python train.py --hidden_size=256 --num_attention_heads=3 --num_key_value_heads=3 --intermediate_size=1024 --norm="layernorm" --norm_place="pre" --positions="learned+rope" --rope_fraction=0.25 --qk_norm=false --attn_scale=0.125 --init_std_qkv=0.0847 --beta2=0.95 --max_grad_norm=1.0 --warmup_steps=200 --final_lr_fraction=0.0
Each number is 500 + 25 x the weight over its row's rms, rounded and kept within 0 to 999. Layers, rows and columns count from 0. Numbers have three digits each. The size before them is the row's rms in percent of the matrix's.

# layer 4 MLP up, 1024x256, rms 0.135, rows 246-300, columns 0-255
097:487500515491498527524538531484475501519512485520508463478506467479484505532533501515480503480494522491482501515526533517535466518527486442533492508554467536512470524455496512476516517459486505478472456464467507484501478528524503500477508522518506484496468510532532517476497500507506506512503494518495458513515510500493537497531435475494482483481506498518496510504451452506495508539499510511487543526501486446503461467482491513534504527557461471515484533482519528467487535488484481483466514506463471485528470468481536499487518501474538513505530508463496522450439499495530528485503474497467525478450509475514551509519479498522527488505436513461482550489494466492463504491474503511539477482528455480521533511549484504463508537533505481526509488520457531489446483490466520
103:485506477513507549508470515483500490486513488510482471516492506507506470538494536547495484567523473473517493522455550515468474453522480509449532509482443520499501480544494522491497516534492493463506489464504486491496483485509500503525508489418503515493493498491468509471519565498438509510512510456478505512504522500489520447487503521493519530511522545462492487492466555524497557482496501482482503523540489525447487462507531510482508468497492527515480539489522518479466509482465489510466513527519522519527488521533450510503494511492501472479495481477490460480489469521536534535527501477477531435506511505521478528457512538506522532486461482503512507482506474544498480473501487506489485495496479543497516510501529488555487513492472495495471503504484542526519453536547508
105:507549510541536529504519460517487521510458521539478491523468512476496496494543515506488464527504491487553505497490515502478460452501535467497534488502502455491492493474506532462511479540463459506511488487518448446509513491468526531453471522490482491532493502497527518488521546505489508478469506521499489482538518513500461542499507481476521487471476529492470517514495519497483513507444507483548509497497483503537548532496468548489476444512511504514482463466483487516501483533468454534452511520482430508459505493505479490496535480512520499488464549480452482483485472482505546528473489489497439434518497490504490492497522512470483514498503487519515531530506483495503504507512490496511488523487556477476523538481469541501488506479491536486534508514514463523524518457500493
100:471522474505526474484489519500504504525487486499506489506498544513523479480500489487534527506494472502498526481509506498478525515463498494523462497485497538474516474512435492480525515523480498507533453496564493475459544463501483530473495546507476526527519450493502526480488475535498433554513512492443525486495507513481529520483525519514467486485512519470479517530499519507499531517470496486510507456519490479540489476496459495505484544527471483499534517477515493515489481538472483531460504508514503455541546534555503465479506525525482505493517490497545512460522505512449503460481500475524525437510506496474500482510527515491482479456467470481526506457513516488509524476519518551462527480474481547466504507504534521535497521488495529515483531470562512553502463494487503
110:433521508517443513489474507510516517496548487539502530472443454492471524507470526486531485505501500528482511475490469475517523475488491535479498483504501505508481480514525461527529474465454459519519498466519498505520475523532534504540528511487521502509476484503510462514515486521486519513505499482540488485468519530505478527504520506491544526510534473525483488542467494474543481553499510533491474494492502499470501487457494489515509457494489480516455534485478492502493505534488497514526479507473499506519549525514483472520492472416449472506460495501485522510509497503483428483534500467500492510544485557490474493546496529508538485532494468458492523511509481509485438545528498468531530468484500528505509474471497474507500548507515454546514509487498529473483496497508524
102:506489502521520538476526495522480485494451518516515561448453512493472426486498505506482458494519480457453468482512491467452495502503534505503495500507522499496561474495493479533514509517476499453520556478503518514513466476467502547486469483481479501500465517532500508458499443522446505504519500496497517536475483500477510466486475504505498541506476504467464505506447503500459493511492554536533487535501490513509476474506510496535545487517479481508474484488470476517490483512543495491519479512476512520489484475500481492481484448500446505524492488504477505507464481482533524463473456517480430480465489475524509509505524503473534505505510494515523475505466505492499524511449531498480495505511430458487501509519513498487481488520525448482479531474530488456528505504474527
099:483474489491543464538450555497516509452485458504482486488492491463539503481469515513491476529481475478505524482532438483511499487523505540459537506519493501511529478474487502500467455556522489511512523487496499451484503510477506486510478453489491464523498493502456492517489509498466456466482510510486497491493471493522522526528457494509500491511483482469488496502530542472543475526531542494499511473526547481522514501465555487509481500491467474509572544524486536475478495501509492514490457492530502483519510475483500509500506514516511482552477515518509497493558459447478538465490460497520492439526495500503492479494496459460506469519434495542501529478473478523501466489493479471527478492513509509495494494511470511525466490485473475469484481500478483469474454541518487
102:492503508495538470533531536513446499524481473458536522492508500491501479481481500505493487477463510467488489563507514514515511511496459487453474486499500464499506514505464505512506512508465515484528491440531538508487477538502505531471476505521498478483500487476536509483506498479495493494501457498553450448499490512520491466505532534510512503471515460511532481511543522535492513485479537490514484475494512490460468520503490556472505501507508484500462506503479510517500458523479540517486469496455495515515480505453511518490507531518492542450497490500503516418483499523468478505482513518452514550517515468480475552489492521500530492546439499472499492538499492491510502498422516466456483474517511482458526516486489529466506517453525486499537466519496486544493505532464485
101:479470493502467505470495537532489485498494504474483546476508499489514507496446503515478502447484457514502492512530464473476449433470482510490483528501546497501481490511507491491509540479495472487529511538496509508478501467519496505484539512512498547508487497483495504502540485500500492525475485443490549519463485499503485463481473484521459496499522430545476493497515512449547473514476445488453506475505506534532522519519453521475478518489523509522445498540488519536505532511501482505445561479499518489489479436487508497490461483467482516522503491492493483497473503545532510471491507483513492539505470495509482521545512504475503534486530467520519497518504505544493526476453544522455469519522501463448512508521523520502534494487484508455489543482496484510483505463493479
095:479509475455517534482505503487481512477480502504524505500499498534501458518527507482520556480512489467514518456471521496482485526497498525507507569485538503506485508470491506468451502469431489519529488550506550520517511460499453484504517498477471501458472510546512548511511530483452541519544488443506478484471503479487517515520494515496498506507541491496498466545465487524529513494478475511476463474491525473515510484490535490512485461507518508478514510508498468560543515490520464510484493508479512484534507502494507466490520451540457496486526446498490503491511522446478508519480515509515512484529524489487488490482462535507495417476483505482523484532434515510542477547465486501483512486523520509465492513509489478488447513499499467504540520506512482539512487506517524
094:482490477506520535502511474472525501503492520479524535514515515469481506459516491479524493466499527527504510509477468477504481508501498497521534474527516498483537495484502501554484469484500450497508531502484506494466477491491507457503500513466452463499467494477530512512475517489511496507495485532483504519503456489484460487499527512507509508516521453511511518456463515511519478544503480484498510518528463535537506500502493448453457423463512482509545502458526495498478495514464565516472468513525515495505474523528529469460491491457556511533475473493493509488512520489484534501509479515534543511521473491490460514520503517526524517506521483520521521533505530565492436539503441500542502529463523484496445485532476487532498434483535506510524509515506513466515457510506471
094:533512506490556500548502501482525511491520482529486521542508519466519498506534508489484477471467465440504498458554500487489475495529476537462501501458509515463487515480504486495508525528485474532536543521514482519496509465476485473490520491535487529528447473466494490509477490499505513508528502473520517526549458505539512499515435473490517501512487504504482489493509504502521514452478499515537499505510521487502503460487522480485519472514452502548511483502508526475548541471480447477507539488490520508562464492529492530489457514504447454539472500489490506511493506490504528525492518479538536525517520456473500471517510515481484493507497475496529502505457456485528488496512524472455497495480496492459498492459474521521500557460531520514508520511499505537427477480457506
106:485534482498529524486543492522474547491523502490519474525478498488503531544524511489518461547486501479476465518450501485498534437461494513471475443516540511447478493488501478505463488475545478473515522492495541470466509530495454504503512544510523516517505544541443517467541487472485468474469454442450482483477521517501512448507494533489507468542508535511471523508502481515512518523504493487532490497536476519486503501513476479506534478480451515496519526542492506502505477543561500523502482471453480470506499538518497496508502477487509516439484490461453489500492489524515532487495511500511475495516505515493489507495506522485482515475496519514511499499491489496520482468452552490481482496543519499474504491450503489495554501470508507479481458481526502514495451496519469
100:485519480492504531503474513550479469533494469496476491499494473500505503503503540527509508488530482504526515510458480493525527482491464505571459461432481512477498501501482488518488494507510502497476479488498436472495497468552508485534519477536524507496473517539494495491513491546488489557507518477482456489482543461552513509502506503483532522535502494506491507510544472493506507514508533516478477489449518501516475506485490502531483520446492534525503486483509510471514450474477512473506480486476472468464530513502532479475511498534533495493521522524497523502513515501474546522503461480542460454482514496500538525477466487516447508568504509441506529511501499499448528546461483525479516473485499476436493483466489448489493509455485477469508470503491498491453496511499515
097:495494522515499512496546502464525487506543507452481506482504472475473447496475515477456519507496537514514482500470492514526497468521532504471494512458460495505496464501507503502494493506516522464552485506482485539557498503526503505518504537482543480471464492510468466494539498494499528500477503496506464502547544483510453474522491497444527518472479522481503527521491526511468499512467482509498465496453537473488521556542515568563498506486495506544498460490514508468498507481530518481512494486471526499537487520517494449526500501487498518513452471491511501486504504512481522521468467510484475538510501521481543481499475524468460510545483495510462507500532463533516505504488521483518511506531457505472440549466513502523517485492528478467509430461489515517488544520472509
100:496516521500509509478462476507521481481487494502521477493537546446500486474520507509513508523543471493507477523443541507481479505542472533493478571506480440489460514478493497525499529506496507524507537498531533457528465495479509464537462482492519525530522505477484508539495431520518511520447526503494516524479529505511454524506487500509492487469501454487484505479517447547468459457510545510500504518460520497504501549478494527490547507512508458552468516500481490492471494512493469495505528508480512511485536517522512487489510484550480505486477488538452482493496542499511474502509518516505522551528487530491507467522465480536520468525485517516499514479511547508506502534453494496445504466519476510493511493510484480519493477544510532489483517476495518516568478495501538
090:479514472517450509520466488501556522529497544531484471545477470492505529472539475487498544463536480524489507461503505484488466542465482511502509562495480514481469542457506469540487494502507489501524496475520485501546510501486461464480521486511507498508523518479493515522470522542459496478488476500523513487491524483504512502509466454540502506477476508493526499503465536501516478505539525454439486489487521513546505474514487487492499526502462471515489504495537532494492504535477504478496514493466502486476455533518479514488554472576479539469502487517498523488468503503533493500500518500497505459552459538482522504459494473518519462490484508543476516503464525538503536509499496488450477465436549487516496485542522491503502488473481515505471463507500488475460511514512484
096:526473469517533542478518493479515448464498499449548486544509486481471486442519499517523506450459492453521502448472501550494531442510477511492511513529550486517520518450507494508486465473484511507507492461522477494529494512527511489541528511476500503495442494518530456470473516531499508512497478510499500496495476514531492503486491539500505512480492481522512518515502479514506564526514482486522538540490505542527507504493453531480510428511485497528488568483507507513527509509497502491478503544489519510508506494526477481505484484507541493492522516544511445511509533494476491499533473488513508520537477487506473500542513497492470513563508484495486498507518524485512518458490508493547509552550519465505521511454489525526478486503550509483454547506459498487492490493498520
101:489500511486526519490509480513489513518514520533493480551447474478451582528481476510527433521455485505496528521567468546515510526544500501557482478500523484489478508464527536512504515532479531520491502451497522484504510438529519494487486490463499517511484497498485521535468480555501522500494501505483485493466515493457517505480503504480527501497497489523522485465481529496495512548508494491473488497489500547515534541532529444473518522528466501496488469454490498462524504470514508502500421487477516510538495532520508483493468493458538466509500487487540511500489496459508493462481511500516524469472463492525490470450477536518505522501478508514504523514509496453470501488465484513470518492463502517492524467483535479483471476502508528477543511508471475501486519472485495
099:480502495506499499503491526519504468502466468502494472533508496527554526480500439471537521482508521509546488484513479491511489519500489487519499487488487494504488494457541476518523508511463505474505527476468451563538532478520514540499501472510460469504495502488523533533474466504535569481536517509453510520501533484504576497520481489553526488508502499467479489489447491480487490552473546544524487493512538485497455497550513525483476505491449486528509467512479463507518469491504510499511506488494516485490529488478479510528552467524532512485488493516469529466536478485530553523511449471545482509473526526464507462524479502502471450543482535538512536493469470500499511509509512498501472475502517519461506479513494470493489489510492494513509491514498545486506493541473525
107:518497496500491507474526502521503476493526481540521494537524457528512531505509464501504481500485455452507482518521468524501465478480488537489502523477500467515526532466492485484563513559481494514513507505489506504529470510560502515493471550548464537517518505497515486548509415511528528532477518479485476497499528525517484498494554450548465451463530476516499498502485506491508482505523479521491488521488477529497470491487469532523538444484512489503512513495505502554532449517460473467524518514486528463516487514484458503538485518463441493479539519468526516545482478521502461482494479521474511470512508457509489535474494518492514515469459517494505522520520490517463571480508466506477465523523523498487508519506499492503500498504528480476491490507484488525505492515514466
098:509516476479522467467502488471484503487501500499459521519520492515483464486488475552461487489563473509510473476516533512529516486498473473501489487469477519502503533531575498543539501476513500492500517500550521462477471463564522504516505504501497507554471489499516484508520440468538453501486448476481508487485482515495523517523512534516555481436476487536461487511499534510505519492511496463499486518486505484484478500498568493469485494494513515525489465515497495471519510491508488526514466491512518454484473508500499511460488551504489532519564503531490506511524467493537494488494531504513505475523535474475528483489482522510511527560500535506519533526547457522488547511495488473504513466482483499529491518513496474517522460511515454506483468492484554512501535528468509
099:458504522528491510505499493482480516466501535521566487512515502465514503456488482496473499553487503519490509513486440498507487516502477486494467450490523498514500487477522492535492491491471460472512499458502497533490492488536541482488532504471525463483531486480520481480485514462502461505517519493486469477530532510499510483490491495544506492474510471518486461512475536506518461486541474424531513463510526480486481463472525532490500523499480547497476456443549510536478496507517510458435536491505497480532541508462476528516500501512490496514516545496537495542464475459510486499553471528485518477523526521527500434474508466475515531520505527514526459491490485507468494537522511485523515484523497511538486486516488500517527536505491469496477535513459510507498491439529501
103:533457479481458496512515526474467497478491508563480510447512539491512519544465476480537499490511529565517503481499506507505478491512474514486463506480504497482486493541513473500497506495554492530498491488516503477532509463509440488478490542527469442486477486503489464501488543527525464517506505479504525516482526519511479509512509483501492504539461487484523494548530534491469493490515491493495475498518458525524520487529543494505490486524462543525514482490496538457491507503509491505536499466481461495509461491509516559497523485511516516487521476498484471490489492476467558491534508532540504509505485495490489514487505508520529503506450497466590483485476521504527510483492537500542517500530462508486448457524488455495511545475457519496484533480542482464472490467503452
095:518535485509452497469516485497467530489502499521502481521515516454473466460498483482510516535517484498539523447470517512505506464478563503476492516492492539522481455459516483503522487534536503479546534508468495519473480464454495532460514481549492477497486516520525487511531512478490450477473529487509451554501542437495514474496523499492471475496459506538484489530539483506480521474510494440479512513481485500508502501513476507521490502537466550508500511487521487498542493466580453505529524522456467506482468520499487525449506522517533509513456517485487470497466509537524521534496516487453507485495490497520499504526507488498515491487478477487492470501508531529468531493494491492508461476473477489505493507541469534536508435479481459505490485517494483498492483525511492
104:505491501569514510491487479457503469552492482493499472496470503455526473523488564510512538512499502501526483520539516486516467467503448527506448470470510507474497492472511495534497486473506501467533536456450539461461505476491487540495503509526510504504478490491491460512487449524513485516479478524525479506439502477419529484442439520438523483512476489493486483522501528493543499541534468446524489496532523469517497501474514501484548529507519496464496501538491507499504466524511479512452484478502489467455477507480514498505546500459515518542493479488513520490519489521473515522451502484489484478467530508448513473511500458521468539503489485472499502496514478479465489494507497491487506472501496501491509526493509494493504482500471478479510500485484458453509498517495520
092:487464517481504499506486452502494486522506472484481536497491471485499506466515437493572504526526533507486525509525491465492499545541512508495484498421565505519484530513506442509505486516553510484537485484535541495503500502484484546484521519481519534486488497440461514503512501498502457480514517514494479509477512531487511472524468466485504506537486517481533528488513481513523526518517518504507496524488461480516499510510466490478488501509479500553467493495483487482529507525476516488453535479537500483507508467492502476476478509458475477493524474435501502508524483465471512489499481503490447482495530488513434513530478460508498551517500513512500525530497501524454483539483478495470469523515485522563458488500485505536466504511529533483503514500501484498501488504575553
100:524495501487460541446501487509447525493485523435487513480481506507484479504530529548455496501499496497480482541495511525477493479507505517470553494504498463482504491524501499482484517525467500489543500512540497501481496424481499504510506497470522486490512470509471507524520491457477491480475509517507515538526509457494534479474523518537504485517504459530463511503469477529481507492537522531546530545539501493487511549497515525475536506506502494526475528487488457492508511530550454549472531472509485490480456494498508473526480537472453509499529542504519483542468546487498509496466543471536499500513451501538493471501486501496487489490469505458478473463506495487491506530481474519482458509490474521494496468474498508496458532535490448473509506475441553462488495490499498
100:501548491472441538471497491524499478471470503534492494520474457479457494472500480461494493463478489532495494499490480489514483457491495496556524480483506437500466502489510503494532451474500496526493498483498555505505505449504517489492533501527440472493517483508468477475518514497492521522506525501500493554504533513488524490518519519497547510508517533472468483492456545514489530490479487494496465443535528491522477486515477551496482476493525457543476496498485487523478549513480492485494480520479494521504503494527519509536493490504504530504519508487522489487476538485554475481494527524511473490479506522534525494512520447561505469490505505479484528529506547516469502475531508537482464509441468514494492495491507510456502492518522540458458557478502509450500541485540464
098:500499506476464497468539487458483528531496495448479522485479527507511464524475516476514534508518476530547505509527535495511498517454452527507464496524469503519444467490468468502460498561488484477498494480490531541505512518512512482479483499482502493483508491515537468459502494485523447495508506496512465514481482492469461487490517477500506542515521507532469478504527479512503517501445522507502471547546521482477485493497498502521469492482458492495530483496479502482486495476496549497446492514496471496517501468505493468525526488481530547532501514512533467520493511469496528449496451468548512538451498490490476494518527468534475463552500435513500538486499503477514515512483498494507445513441515481495508497500517458544539506497534531513490531483516524514505483472442526
096:482459454502504512515496512537492480491533492539498502536497472503488464476511499500485543501480500451470508444472500524509505498462488472527486516526516449508505512437497504525493506515473495533507462506485497488495503528494485475493491482457504511522511506561441491512461527516466476494471483498499530501518493542513499537471517495478528532490468484487487474483474461538538495565516490558514506472489473516451498539527528488491455538498468485493484452525483474544507512471491472482493477483442488479529552514460519501525455481515504499530495537509516557504499524478514512534475493513511548473490504529532467484522528496468476467520526468556534523494497487516475479505490495486523493563530488532521506495501479484511492490475499502481473516487498495537537507483492543
098:467489527476514496487475520509528552471535479473518491500517504483472504466534528522523528492503520506513491520498484496520507512470484491487534441518483510531503557526531495504444474519494479545534486492498488464525488479492489538487515491523489509512530441547520516496538545511530465470510548524502509501536515513534523509506455533522517509467536494487536510485503495508536496437489464508485500498541521522531505478502497510499507554489538510505516532523505470515452472499463475525486479484503535534481461545461480503476470524520495515490474494479512461481531478499471492517487511502473508548491495493506467551483493494486492436498479463503530500546543464530500499490470512485442524461474520513501505561504489463485509527500485486489494497505455548546510502508518531
103:525497481492488505484483492478517500491479476489483508496448480507464533507551481480532496513475538488468501538559491522501468508509519497512504474525475491516545465550515483493492535526488492528517500485517524514513472518487487467482533499506462507521525500530477487475533493518504495544528495513510515480486470510428509494520490514484483502545475501477501485506500509552533563491515536489484499543460514514484501531486500557532507506519526504545545523503435495495500469470474480490496514481474454477506466516527484482465511476501474476507504534456437461511513472532515514545496502468463469480501512499538454532519487492509528508505511511502503471503456462466523473498439550515490488473526503531498472473537495503504526489464461510520459525544533497497458517516494484
098:528468504458516499511549487511499495512520517476464456515508492503524550475508528510511504562507491488541487495506511500507502501528439499471528496455525504468515493501464503496441505491451445455517515546521480492532461500492488526525519491447450509488457504503496545467504482509496489480518512493513482516487503484508555493540498539514519538489520466498516498522534541505502491525463500486521488517517449520535481470474498503493510534489477473482508502504481492553468543515455528510511528483469531483491507512512482524495503501457510475453499471503536527510563523506502553492488491516472562501467479497488494481480481470527468493500501464477480495479495530491459518524463467505543487501485517570499475526471498490502466502531522489483500503478468531464505509484491544
091:451475519498530497486455511462497443542507490538482459515465512492502470528526511486518471514501482511516511455497464521477523501444493505467481463515525486533466499469500467483495494465515506481541505499514535477489516523483483469469480500528529528538527510521476530510498481484483517459513484511488519530503543524477527463502504507499530468499446502490511487493446512552530513493495527496505511523510547515535495535510538515526472499513519516511466547477540516551446492518533484445496488472480527506538495493506539540526495485498518482527487487535499507524503502449501540558465539509542500481515521528525548486514546503482543476513504470501511494505499522529508511539508529527519470467509571462476505494525500511489495469490483495489468469504486467490528493490519503
099:514493482466534521525466472499461519470492482468500495477489457489506508486503514477521488535465513459508491509515517535474471519493513539492492523512507542515484498494495509548503547515487501502513494477490508541462508524479467503500448478526526518513511500478501560529502493510493477499504486520472496499517481480509467476499480561526462499500499462491480530511445454493509478504535487484540460432498533508472523530501556516531471509489498541524477540478492492495484490487543533477487512496473463482510473528514416537509499525493502490503507516519522500486507524445488514417525531496515535495509534514541482471472545477506510469499514539547505467495486485505478493507494445500453489545480484495509564499469484475526506525510497488504504496495521482471463533484495486
102:485481505503538476490483507517473486537486505515498531439450494501526517484504492505493468505544485446478490535489494520495503483519505530480525490523469505485495516501514526479489434523465504469527485524524474493486445507555489494497499461498486488468468508501536500544542474498515448493487506472487483450513530487503494473491471506531526533486521513502458493506462508490505466480453501483471510486522490526504515454537506514514438512470508488532450460458474518481482510498457531504497503515472480471505534523519476468504503487508485482550481508477508529513528505541485509490460494520522480520490516499514519450453493504486442469515528483462558476461488532512491536538468478500468535489511503503483498489467511476546476535482510504482526511459464530499508497463498444
099:476522483528490461528481522482500494449470540518540460502525462479553479495510518471489494514475479478475463572511518538519474496521479534525479496495508511504475497493525473527493485477460488505498544501482513508488533524524543509495529501520503541488493456532490451475470523476471469498490470535475459469513491502514465485483561550471504478511516513497491451427535500478494503445493503501501472486486524480494478499498497476508522536472490510505537520539490503476497544526515498541467461508502487483516520530505506509465462477514512553471492497469501501500514513450579469523482522478473453526505493511502443476483546474484495469480495502540516502530516527474472484523500474509493483513515480490471517479502515524493510529491510524480475484502535504491483483497477543
106:501489499518488500521549491506537517475481486537526468474539479523504532484496475479510523493549484475494492485518484481504459527497484520486509522536500480481496506512541512470552512512449478490490507520478499514475499482522467487487527492499478514448513484483485469536525520507567480451488517496497484500484468526463465496531496476533539428482475465488530486497479473459510528505472480498467486506519470516531481505489547489481549494523449479508525493503509483465500477525534498482506471567503500511591495486523527494503479543500489561482518522523527510471508486494493495528495539480518518478493479496484529508525476522502468495486476494513469526525466503488450523495465516547495487538491491508531534462511538505497507542497505537539451484482480495504475534513479539
099:559528485515466497471481479463533521493485468510465501502482510462501507541500464477535537448499503478507513483493466530481504511477494495503498460488484496504492518515478507483479545543503495522502507511497525463505487498478477537499493523510471524518494530504486506511505538503566541493500519484493498499493507505524491535537518499511499481491495492462481495489470511504497499515461507545524471462517507513441451471534457470514517500499489496481465500520500487474476477464494507442536537479509463505495474523475498477502504537461533486490510491505538558488548471507470506525457469486504467504499470535483550553495502496428442482537452505491509491543543530552558547505491464541494498479500517517495514561499508477506525497487477501490498500498498506535461489505481522
099:505502484517482527530511479539539490500501475492471489457506499468517525507491473509532486539518538507487511521496489529560489525547500480490492558495503506463471487471504533478491478478498510503514536536498498490522530519487477505469492476524532480460503576506488534466534489470512495517507529468535497542493496523470472496493519489462510505497556501496499521473490501516548499516524463460446475480499534514488475485528497521464513506514552546521487532481531497500515494471463485478470487521510458486513471463498513488493549535497503493507507480453528505499499548536526515474471478500522495457482515518508520517484498505519436480512476504496502496501546497512513468481463499488511561445457495526500480533510510478525465505484467496511444498462434463526483530496488499
102:514520469482528512524532538510536531542461506532514512493520477497498478510521512516541459534479522497526498511483498521539467515458489482473470495487523480545528452520477528502505504464449496503484530554536502534490509503489498463509536462513512445510519519505501497477490467536503502496528481521489545501502508534457515516481505475461473524512499525525491498499490498515482501483500520462490449505494512499487486477512534498507505502453493452531495539572509491548545494490525464508477472509497531489548484464504475470573509511519475511500552487479475543463451546484494462474489528496496491512508498543512568491504463507533487533513525528500497486522492503451517525498485473509500509489491497526496524495512528463475491548468481521494556506506525484500513528511485494
093:508488518499490496539510554527474454533502508466499497508515466499483493495532513517450520521508432513535509508486519530480467517486514529541515529531555506510481538509484514505507465558501499516522541492497476524515505504506530514427544481497499503467520544493514510487494503550476467531505523451488445542499471490525470491498480499480496502515499510500527515511530555538525504511535481467514527523487545466465479477515504486476519545507486519529500514505451453512489534496518520528546482481523516465494486458474490475496490495531491476557490499540504449509480480499512520504496486474468505464539479514519496534502491518501474457541506505515519493478513486497515455537478519495547524481481497541503537518501503472502494507547512523548474483523477507456511480502479519
105:507479498531526528485472499513535495486475531471505471502510523467509493494501433462518506500456517487476528483448463530493498472497544544504559531450476495501448443474501496479508483553536500528478487499481498498509509504498509525463499509546461520507593483491487495456502496528496496531486478524469483485491561531526521458469487487528497511515494533518496492505480503491506536466489471479545486511506536505507467495510502555553464493498529512475463494525520494500504528510530474522505476518472499506498484512500482465496487486499460480484510492469493506471518500535519469507473466518526463446497545507526530509518524521496487515498468498484448491529503468522536510483513556480505513466457530475500479503504552544486480482483507465479506476471509472485497482499501503
107:496502532470498496522466479500502435500500518492492450496484456492515509489510486482491510491501479492461490499483474476467480470533483524530483476518517484436506523472456500519514511501520474507505523511486438481456485525517500499495549438534519503498537474521538492506551502538509483518480479531503487467498528472492509519519489518519488496468474469474430510533498535491459479525463486463513498471537541523492523484556493511489490519516508534501534428473504497536482469522472475487485506476518517514469458447483505504523500469501470472532464477485476497462499482493507502479452443468473478468484484512493454488479517503502536480536508461495490487505467501517531465505488522496529518532474522536488516478487483514483480483453488494554491549479498515502501474506482488
097:491506507515516443483513496516501516498499478490551503491478547486495521476486456511485461455513450511527452461436502504479516470560470504498523496483520531458514550488526523507470493453512472490458534462533488465484458514516457476450523492474488454488502498507500527475505513581511490499455505476516461478552462522517521520516501476493512486500518499511509501494498541491493493507440510469530548470486510521519481519499542498515453518507480503509475503521460503512502538481487527495469499503525501516528516516483474520528515465511499482446552497495489490552522513500501503491528473488488496496535516521484498513493485553516473511458506551529465495525500478468484476488470484455470487498482521526506508514478503534491481534495499473483489498499529523461504497494517548
095:547505524520485483512521498477496504485500486511509514543477507516426555497539502498511490492499490514591490551479493510473508515481496534531496516527495526542475492505487529533472479516509512526520549497499506475487489544543483480531492502501469472503548502496482462493527491473540499519526503463525478492463509499479519491484481471509480495500475513554515505506506525533509498514524455449498501438506506492566482513520548508453505493467512535497504480501445510531516551527506512486525502527480485506503491536520509499499453452502472541511508493493462508527513516478508506502556450460472542480527530551501487513489539517491505484499474486491490482537496481475488498527483524497498472517526476552497502516489476524493524495546475534489480521537481525450506507511476507
102:493486491476523507469527504464525492485529460502490465504481479541411521505503465498500493538505493522519482535493522477517509501503481512512478512490532488559515531467484525517543515492509490511491526489492465511483475523506476479501531545497470469477521499501505452484507474481473497567501501541495496511483546433530475520474523497510470478497526496466521500522508495504448547501501477462490479482462452510515520527521531522534461510529508524526564521509486494494541535477463510536506475472526523515484517504541472483501518500475495490484487460531504505492456503480500478494500530486469564522531522513467500520479443491509526521470455530499487532521534528523553495496477493493465489555513498523464499470479491523548501512495477514522536501503499504454515498500508497
103:529474506475515523531492479525475478505481490452527493484532478500491496463505490493523484500493494460530527466518499501509539478538534537503510501505493476439536441492507562507529494485527463510501488490489461495495479489479505513463518495541485578515510447526528530487497497458493526497482503537485495480469488444470565484529491532493463494526504473527481495528472552508459485571504536496539531471474494519502502513458522483528496518497523484533505444472496491481500521522493486548499496493460516481504503502491534515474516482512489546499526498501477521511513509441479495518473460466477492478500524462503480477515505494478510515497485487463505502459540472532464472524524511503509497502499500510509479513521487486457487500490454438480500514475510526467465459517490520
103:488508531539490531517510501511488450498493526531556481524490537502469504512473472529529527509477468499498501506507475536499504571497509510487513484501486516474483538542512520535478503497500489525486447476519493486507537503503508472542499489544501492486468565495502472514509473483508498500475505504405506502530504474525498464481491500529489465473499473502518515482491508453489497551531511493485471466542474506473549532498459496529515477493536526497496500462478494559516513478503507521543539465485480488486503526448503492479497519510481514511482540499456449473502501465498486494516480479480502500509529519502515502441470496495507492465462476518521512534433479509481491490486508484472502555468494516450539478515477507471557480501491492527466533462486498470461502503507504
108:484544445517472484527489474506486457567504508543483483493487494469498535486478444492485489475530491507506529490508491476527469470517475529461503490495514532477515490462513501507515484513468492543521533533545485502512504480452505490488486501509527512523476522497469507444496507497471454493487477501514538457495491473489497522488471454495542536509524479538506495516533502554483543465544467489504475531482529489572488510484476444498495526496499493498448455520525477451507494528525495490497509487524492508521533469498520501517463491511508531559473474508486523488508524534496508497511503503503467516519525499507499487449515504476519497487481499511515447492472479542487444482464541487507534459518511502542504547468521462485492498482536469532508506475517520496472508544485493
099:496503508481522523497519519491498529527521497469530535538522456493503580503508544483488491478534488465522470526499501496515482495527506510495506558561555478507511501552524472500536498478512486542500500489478545485503511514521502505516478520504530509519489475451501477510532509503504529551552514470483519490521510488481507514493482507457493492502513472513496537518543495544524560486509512473464477483490512483508507499494495485528532494472503501514517432508505518485487508511482493483498476500538484486479527514465514580529479503477478515506505514513504528484529474509472511483528506506507461545475506470514485549465544485521465529511476482484556493492507471483448506512464540495528519469484513546513522538569542505490521533467498486476460542489493497481507487470484480
100:485529435490517500464510497533501497490499484511486427463521496546525507506521493502517531526541487478528458510475477506473498496494513496527521493475554513533490501509500500486491472490538525487484508443512506479489522504475519460525490521538480496479534462501503493484476483512507549525482497489473546523456545477458460498508525502467525506474537531505489509457515527489514480472501452517489540507490513489511505540498525509489521562506498516513478464469483510456527502472497512466497481500476515507488511459469513485497503543482496508484500464480509491536461490507531450530505488488504504449448523507510450501490505491507441536490497486517504486538491479491487526509432513492499488489479522523473484555474497495500467514492453505447507574491471483492479462490529531
096:529505484501544472513506507469489498509480480531483470528448434467475489497545483516503525483475555456484513515495479522479478506484474454491489477470514479460508504528485476513553480501480474469496482458452502482516507492460483483517439502493516508489547506490500521512541513515564516504505492466531552520454479489534490482484463484510500482503497489495468491501514558531465509507479481477482482486487512480493514476479512512504524509510516467483517516493470446506506484522445527553492482508509512479532498491470488502502454461517516475512505478474486450463510485504464520472520487445479455511530499486497514474507466474464471491515500473533473471524523505510503554484457510494485487481474533543488491456481508513468479531463515474501493447455486518495479472494475512
104:546485466456492516474495535505469480447492483530476481526478452493532489498480505491515504515460508513491508491480469546483512540519456545507500474506483486555451503448495509485492500500506496514520504503542505520459491506456505510495502499498477527525476516488514470543465461511557452484544497496458484506475518486469524465529516468511544505508492477554473512538517472489466514511501441532483492540479507535478462508519492547466481495482507483515497494536501494503495513482482510509451488493540486479486463549499522500481518539514475522468532461476513515515456533503506547489503475513523462521487482481508490477524502501457473511514476470511488512514488503507498529493493485493482456493481516513485495507510471486516460562473561500503484489496583528532498489499504519